config.toml
n_layer = 12
d_model = 96
n_head = 2
n_kv_head = 2
head_dim = 64
d_mlp = 384
vocab_size = 2146
activation = "relu"
norm = "layernorm"
norm_place = "pre"
norm_eps = 1e-05
positions = "learned"
qk_norm = false
attn_scale = 0.125
bias = "all"
tie_embeddings = false
parallel_block = false
init = "normal"
init_std_qkv = 0.051
init_std_o = 0.0104
init_std_up = 0.051
init_std_down = 0.0104
optimizer = "soap_variant"
lr = 0.00769
beta1 = 0.95
beta2 = 0.95
weight_decay = 0.052
lr_head = 0.0117
grad_clip = 1.0
warmup_steps = 200
schedule = "cos"
final_lr_fraction = 0.1
batch_tokens = 65536
seq_len = 256
doc_mask = true
train_tokens = 159300000
steps = 2431
dataset = "wikipedia_en"
Each number is 128 + 24 x the weight over its row's rms, rounded and kept within 0 to 255. Layers, rows and columns count from 0. Numbers have three digits each. The size before them is the row's rms in percent of the matrix's.

# layer 5 MLP up, 384x96, rms 0.218, rows 56-70, columns 0-95
105:115143137114126121133111162159138107080096116129084125165094137108091090130144084138142131135113086191117115160102162115120173153173149100170148113101139126115136117102118124149127139150135098159126130123130126115119105170117142129125184135139132133175166151104142144142094147162117129157
101:151137098106172114126116140128117100161121123156107111135175144077090157123153119147135095175121149147154090178165104123170131106114159121182144112132093144173160130109146119111126126130129114125151158099107141140109120131106110113129156117133129104114136134130146181118128141136061101115
102:101133084171090148165140137136119124097119117127164109137106129173128155146096130138145133112133113161137116105066143108165140133179132087132146163127125142082117133161137122137111134126110130154077132171138134093193119152105135121162107145130146143114141167132136147114121109165143099157
115:148094135131163152119128142156144138160151137179108139114068113139111106159123163106152159132120136142119106149084170132174107126125161081127121133104084124140123153116142166170128159092157141156120118145132109076137122140090105129150148126101106091153106148144123149129101143126115166151
100:124094126129130157167148097128110113142106157142127174112099103066144147081098120090157125103119093150099117094084146125144095137123136140122113144101116170144109154119136082151097124135136109160135106151106130119124090121097176151144094160121152130144141102145140169096132102103137102126
112:163145122135132127113125158149140116075122091142120124118085150151117156109107125143081172119179139150158136171118139156143145143104156158114156144123122142122102077172107110098153148120125126158164129127136096114141179135125113094127089129160096160117087117155129136103139114167106133103
097:117137144126164142147150119155091119125142073141137128139169109115165126115163153103133147122102128127120109125134103140102078112188126130105134142086088152125156151117127141096123113082137171165128118155119118110135146130151134177137168139170078141122178117095122138125131133088158133153
092:134187128158156154147137191160140151135115126110160148165152097121147105120129129129075161117136148141138145166160122134111109141097122126140090087078103144128147136119128130134092115147120127102153129137098113151157110129113100132171099155105103142102129106106197138127099118126133116165
102:128148116130151125143123137112157114119166105095124118149119110173126124169140133134088141095103108155086124143151156120132158103199119117111073136103102148128079147146086122082126150071163129129139154114164154115151115111168130125157118124157141103131114134155108112145122132130109087110
102:133151145118092141133142169119115121156125136120118099094128074104197142155127108130128113101156127162144149143148121133155138108124157132140112157123093122083138090129139167117157107097130155099115152110148137098170140071116134156148141166134145164117161177167129133100106109116154139127
101:148136106115102100114137130150106159104145056121120116133113160100144163151146128140128149133110136156079142122134106155160110135103178087120128096122149101176195139128077112122124107118128130162143162144127128123152124107099143132129193113100122133142126125124141129150091158099108112145
086:132141105108086154089139119126100157130138084157099155155159093104093163133151108097168163097105095139078146120129107183112138104099121107138156082148116149116130152098123139156152165120166118118119134145158080129143103134120136122123143138175122149113138097134126095106131122132145144151
098:139140129127122138123088127079139145094142141111169099103158149152169149126131144106162145107088137169115150110132107107093146135145160089181135133108093118127116158111115119108155148107078104137091133165129136105136140124144082098178138129102136102139109130086135116128123134180120163151
096:183136123067163118110125138151129068100108130168145089175157086092119127118131122144113138130102167117157094129148104132138124115094126136111121155080095099155136112119157111149159136162121110132103089108129089117126126153162155160140119137099142119107117112101146137139129156120137166121
104:143073132132133121145116173141125165136130152127131160126141136097123149083075111128126190156155124127083104134112134151133103124113136104079159134128085144146135137111082134149165130151134083169151161179143120134157102140153110138126120133115118077115104149138160110120125126154121115102
# layer 5 MLP down (transposed), 384x96, rms 0.228, rows 56-69, columns 0-95
123:084136100145097081139168126105116118103128109120117130130133127166101168102145123126134122121113082149175107097105077140115113101126169144080142107156151120120119133143144128129161127163131139120203116171170089112126141116113127128133118137111092087139126117100119150127097119149138129171
093:127139131142131120161120118092111171150114118103112138115086172160175150159094133161161137122131102065114149123134111115107152097114117126135127141148118132089132124134143093108100149146183103127095121160095130101103152097112136115143127137135099118139134104120087137143128151202159111161
128:141098110099161115133126089101129136208143124156103138126100087146180131120127155126178127101112157146107132143108117112175093126193151130139111131135119120130110187123157128096146112142145096161112134120151155133140124133108111144165122142181097118167139119129124117116142114138123109115
123:127122154139102146119129115121114162097172133132101110122115147122130152179121114115160155127125136146158114156130094131137129128117123159133098129111124137172146114106143115168176100197172158115119078116116127114102113077069076113153104113098160110135134107152128116123102131106102143132
106:119126101117151096132132140106109156101100177110120157128137067094125175105122128126162135126171098118097153125167123164104110140153149140166165112098154102123143132149102124112092164124143125105123117145131158089103128110147114105136079156133172142096118098183108133152148132123118110123
103:137147128099196108141125111113139144150132144137133109127133120150116106095102186145108137098092097122082119139095100112109134104136128135090086138108169080106178113166114114134136124098110107125123142121104111089142099127105165106137152128137148092122156119149130122166166167106135107161
087:150107135097119121119131114131140159147136100146150082147153170126116164150092149134115134120118178130147078142134133115159106120105085074149167138127132136115113119137106110122112115106146167169140102091146127128142121128159159106103097115098141113108083148127145092085111096116173091104
086:154169127100131143120151088131113138111100142145130129131130116116135087159173106115141124142131158155141128093151131107116144134095137119111126159154098135127099134122092115149124150103124130131164110111121166143118167121130116169105108126130124160130201122164095097180190094128085116088
104:103149069140117092141095134123137100107120126106149074158133117169114132148129152142078122159131086166097171094182098140129112101145109137127118108141117155127146138102136105092136063120152098125145164093125157124118135134122145117149125131106131112143148132145150098162110126136138077132
085:117119119083136108146111130113120123102098135119157122164129173114118157142129155140136114150106088077114151107141164116152151144143072136167144177111169151127164125125181128111141142159142085112145128138149115137150107134137173138138123131126132151078125179082112120166105141141102132146
105:090143135101133141129145139071154121130119129151091126102171099107120147129179126147133143154119157083184103162089154145139155108123074124133138096106130097167132119148142146157146095102120098109153132100157153141133142156134184127118122163119107134102149130151107126130151138134149084115
088:103139153078126132142102106123091158153129111069090137128160143101127109176138161118142110116099137161107115167119107105163117106145133144124107136141126141121156185114147113155142150102143127145107149089128090134090151089135151081097118121130133142076138130113130083105130089125133106120
107:059165090140084129135110096111127127134135136106135153121090085072129145116122138142132083122119156130151132156080147166109118146146113153124122157092148111099128070105128111157140159132116133126144130134150110134139138172099159113156124161140140120139133159064134150139132122158117145146
096:086087124115108085158117149107168116101108095106146124137173124128082130144126108081128150164134110158140123121100105124155096167157116130119126089144141135121123151092120129099162095126171156144088138113112151108150169085129149102133136127108144100130154126155149138181120153100143143139